{
  "n_layer": 14,
  "d_model": 576,
  "n_head": 9,
  "n_kv_head": 9,
  "head_dim": 64,
  "d_mlp": 2304,
  "vocab_size": 11205,
  "activation": "gelu",
  "norm": "layernorm",
  "norm_place": "pre",
  "norm_eps": 1e-05,
  "positions": "rope",
  "rope_base": 10000.0,
  "rope_fraction": 0.25,
  "qk_norm": false,
  "attn_scale": 0.125,
  "bias": "none",
  "tie_embeddings": false,
  "parallel_block": true,
  "init": "uniform",
  "init_std_qkv": 0.0269,
  "init_std_o": 0.0,
  "init_std_up": 0.0269,
  "init_std_down": 0.0,
  "optimizer": "muon_variant",
  "lr": 0.00572,
  "lr_mult_o": 4.0,
  "beta1": 0.9,
  "lr_head": 0.00487,
  "warmup_steps": 200,
  "schedule": "wsd",
  "decay_fraction": 0.836,
  "decay_shape": "linear",
  "final_lr_fraction": 0.0,
  "batch_tokens": [32768, 65536, 98304],
  "seq_len": 1024,
  "doc_mask": false,
  "train_tokens": 497800000,
  "steps": 8103,
  "dataset": "wikipedia_en"
}
Each number is 128 + 32 x the weight over the matrix's rms, rounded and kept within 0 to 255. Layers, rows and columns count from 0. Numbers have three digits each.

# o: layer 11 attention output (transposed), 576x576, rms 0.208, rows 419-425, columns 384-575
# v: layer 11 attention value, 576x576, rms 0.0617, rows 420-426, columns 384-575
o419:085133139100085151102120136125144094163136066098127112123128120089129113116195213126133091167132061153155086111098099116124090123098128118140212144202144123126127130143138131169151119138079077156110113076129105146129153154166097106090147166142130122134160134128118078161113156169140149149101070168114177126120129126071102145147183112118145089120161133181128124102138090129193099163162131125137104073101081113081173104098102117114117169201173144143121139119116087124135125135107153140106134154135144134094161100149154085170158124103149138170187118096102089165138149117118142115
v420:131123101135155093147100169112177154059145109089115148076084087119161136104108184118091077128155103121199113110134119084112094132135134169079129085116131143149118163121161158119147157145149104125114086085159133098155114145098148090074143159130126099141136104121180123202128156106113088133143076166158163093143164202093136183116130120107133104149078152110128148110129135144147119141080128110103083108087090186114135178130187089152129147104138155180116098135113123180116104111112149112132128079122141172096106138112162129110140137088093102156161129113165111176181149165159140154
o420:106126144097119177128141142109122113100144106139106111215149124123121100140161033151159127161120130091102099105187138076102114129085123091156148152157106201130109131186105125101132116133141193126104124153098110184093163102109119118113124155124074156153157106121107079116147118126101116108148184138095085164083124100158184181164129109150150093122126104090076151131090126074169130123114083096151162133125145129130141140149111110137149137148135162146147141139143066097154113087082116151162098169056114084141124132112146117107110112143130115113164166122191183092144132109136167156
v421:128195116096117109184147164133127144130096130146158121124116137148118136110168112155119142191161092146129152085166159165135103156187136121094096155058142101094102094101125211143133111144139135170156134148114115144116107188161127148167136194123131153097137145157089081117107082124131130138132089119121192156147123129154153134102152139115168141141083136141157131131107092111124152117133137128064151171123107219164123138114105117138105121201109178142096140153183087096100161092096144183103131114110132104131114094107091080140150165131107162108118148107126124129108172135145112115
o421:169134138169152165138131081113169159149071066179121123140121111164151098130064163095176096136143123125215158141089080113135192133114128161151124112165094169100130135175164088090115146148186147088072122152114155182118099116153117080116192114122133154106118132138172094121112126142114137123117149154160106114142137088119165120101078121105100117131127137119120157100136153129136096116122128090178066122124112128152148142158144088166155111162118119103155067142076174179131126163103149136185115086172141111139145124137100160147108099094215139148114136120095141136161122148188129132
v422:140090116148080124172090143125091173155146114148159158099078125148126112135126176126145199155134104128097130125075096126096158180135135136089136130081124115141112133152099113132139120159132086097142137140083122164111098097139086116148200122129117101091112120118109121181118134107146183101123153188129133132067156130157101200092119050104141157122081152144139102082146113090186133112132102136076141151156077177120103131118105156100127133133099143098147155124128126124145160135167119112090115174171191123107185119127093180152074170129108106123091055091157056123089180149128123136
o422:104152169142171144143197121125062169167091139116151088183070131140113098124114121160164143122135199130137142120120145137122071115108121146123125109152111137139121116101072086126176130158162116100082145084168116118163091168155099167109102141169141120064102156152099116155118141125116136111162134147127126097171122152115119121110134115081132129132122069133163186072141174093084154127113150096117141120117123068124117106099139135064123110061092128084100149146074104138089139115194163111137102145106096144141127114147134081134136122084137131153116182083115086141130124149109136122
v423:164203127081125138115181120104167138055153153156098133128126139143128108139102108095152132157098159120161090122153087118175122084173152074201135160186145116104136128104123112147111157120126113182113124161102143164146071126092168123130083153130105115120097130145117085108094132152121153125124141133089092113100127116151126093119085112093091124116174112092088226089121113116106147155116159144134098182111152130114172114129117141171123117143119093092111106172140144059154133184142133190128106161139125078132155101115137124179142130147116116133151084118116115049112141141203142150
o423:099125157133139118107083162118131136081101138168099136143133113114110117122159147148089084118119180151140096117125131113139126127065111161132108130132150060113094140092126109106143139128122122135112096120151091149143160165145105176102149092089211125110136143177097157124127155117136109182121159072143152099155088140104069101116130082138138085112099135167118148109153113147157086176146131150106110101128086116092143135123143096133142147117135133142127132087110140106150141164077111153133154133072171128120116157158091125075174099148096110120142088173162189177182103135201181124
v424:111115150109089099156161103125107106088131158136161154115147170145165087104069153084139134148154120106134107105070157160187148123154144129092111121095109172116159108126194148082157158118135123102084092118124104100036158123183185179179063104082147140109099132143085136114143157133148129122120117161130140079123169082119130184106204139108150112083150112197119151117108073134117051073106102141134132097162168101147133143119145123150127142142120120205106179139074116125123083097060162098146118166116069045100158120148104113085124084130081052117158116146138157145148112114145169117
o424:088122101111157144121097142174139106145111086146159129094142087092097113135160105143098174199122183157069154119089112147132167146140103109144148085118125109079099129107129110136080166105123123134140150159176112109193123155161084082118193166148091122104141143089130111149102160170102122099133061174108120141126082168187123076124130055093126122152068189091173104108143121111116119145110107119117153121116131129162158129117138106126146158088126092146085115098109093138197191148131087086091128130132098140157148162136149150144091084151142108143120155155172093113102095143087135121
v425:108113116130180106163123108166119150145147092150140184101186155146141149091108145071142158118120144074105111093105131175153163077160149193128109120170097115150154115113138164126111128098148159110100131177161156092077095153123148093053087070057153096158147172147131091158138134130113175109094113106143131146183117091132138145170068144113151135155128148171111094090177134175099076118156088073224181074129122172140146119157116096139144119132095060132126107136149152144114079145164119134165111106153140104128139144156128073100100173127100120140096198150116166151101168094169131181
o425:128132165163091146140146167107134108115095153147122099116124097147114089106128114121141141142140181173167101162131100088105143204124178095176135111133116122096119126125151140176116103161119115108138146113088120184126135094110167139150145120223102116136153116130173117061163097093086139128145127119148081134106112164116130152114135098120118094141082168172160197128121195154094191142150114109136152166131140116100092122150125104062124144155161107110176159168102128093150109108164112106155080159128157145129149101116145099123138092168121151125159133109113119124131129098087120076
v426:084104074098121145102124117098132144184086140108175144116148109113091144151160144107136100132152188156109142150148045106112109116115072068086131104144105081093152064131142133118126149103089106116152106151140143146164122097156127146136116126138134169170153148129170103121179085100117091130088122088131155139108096105132145091148109149107126125126144176106112110143155076124136089131099127101126129131138139141133140092118105105098111103158105151168127086088046106163135141138087141142117196162076177098096124119114126106138074122137142151102177133137095134128131091103166215085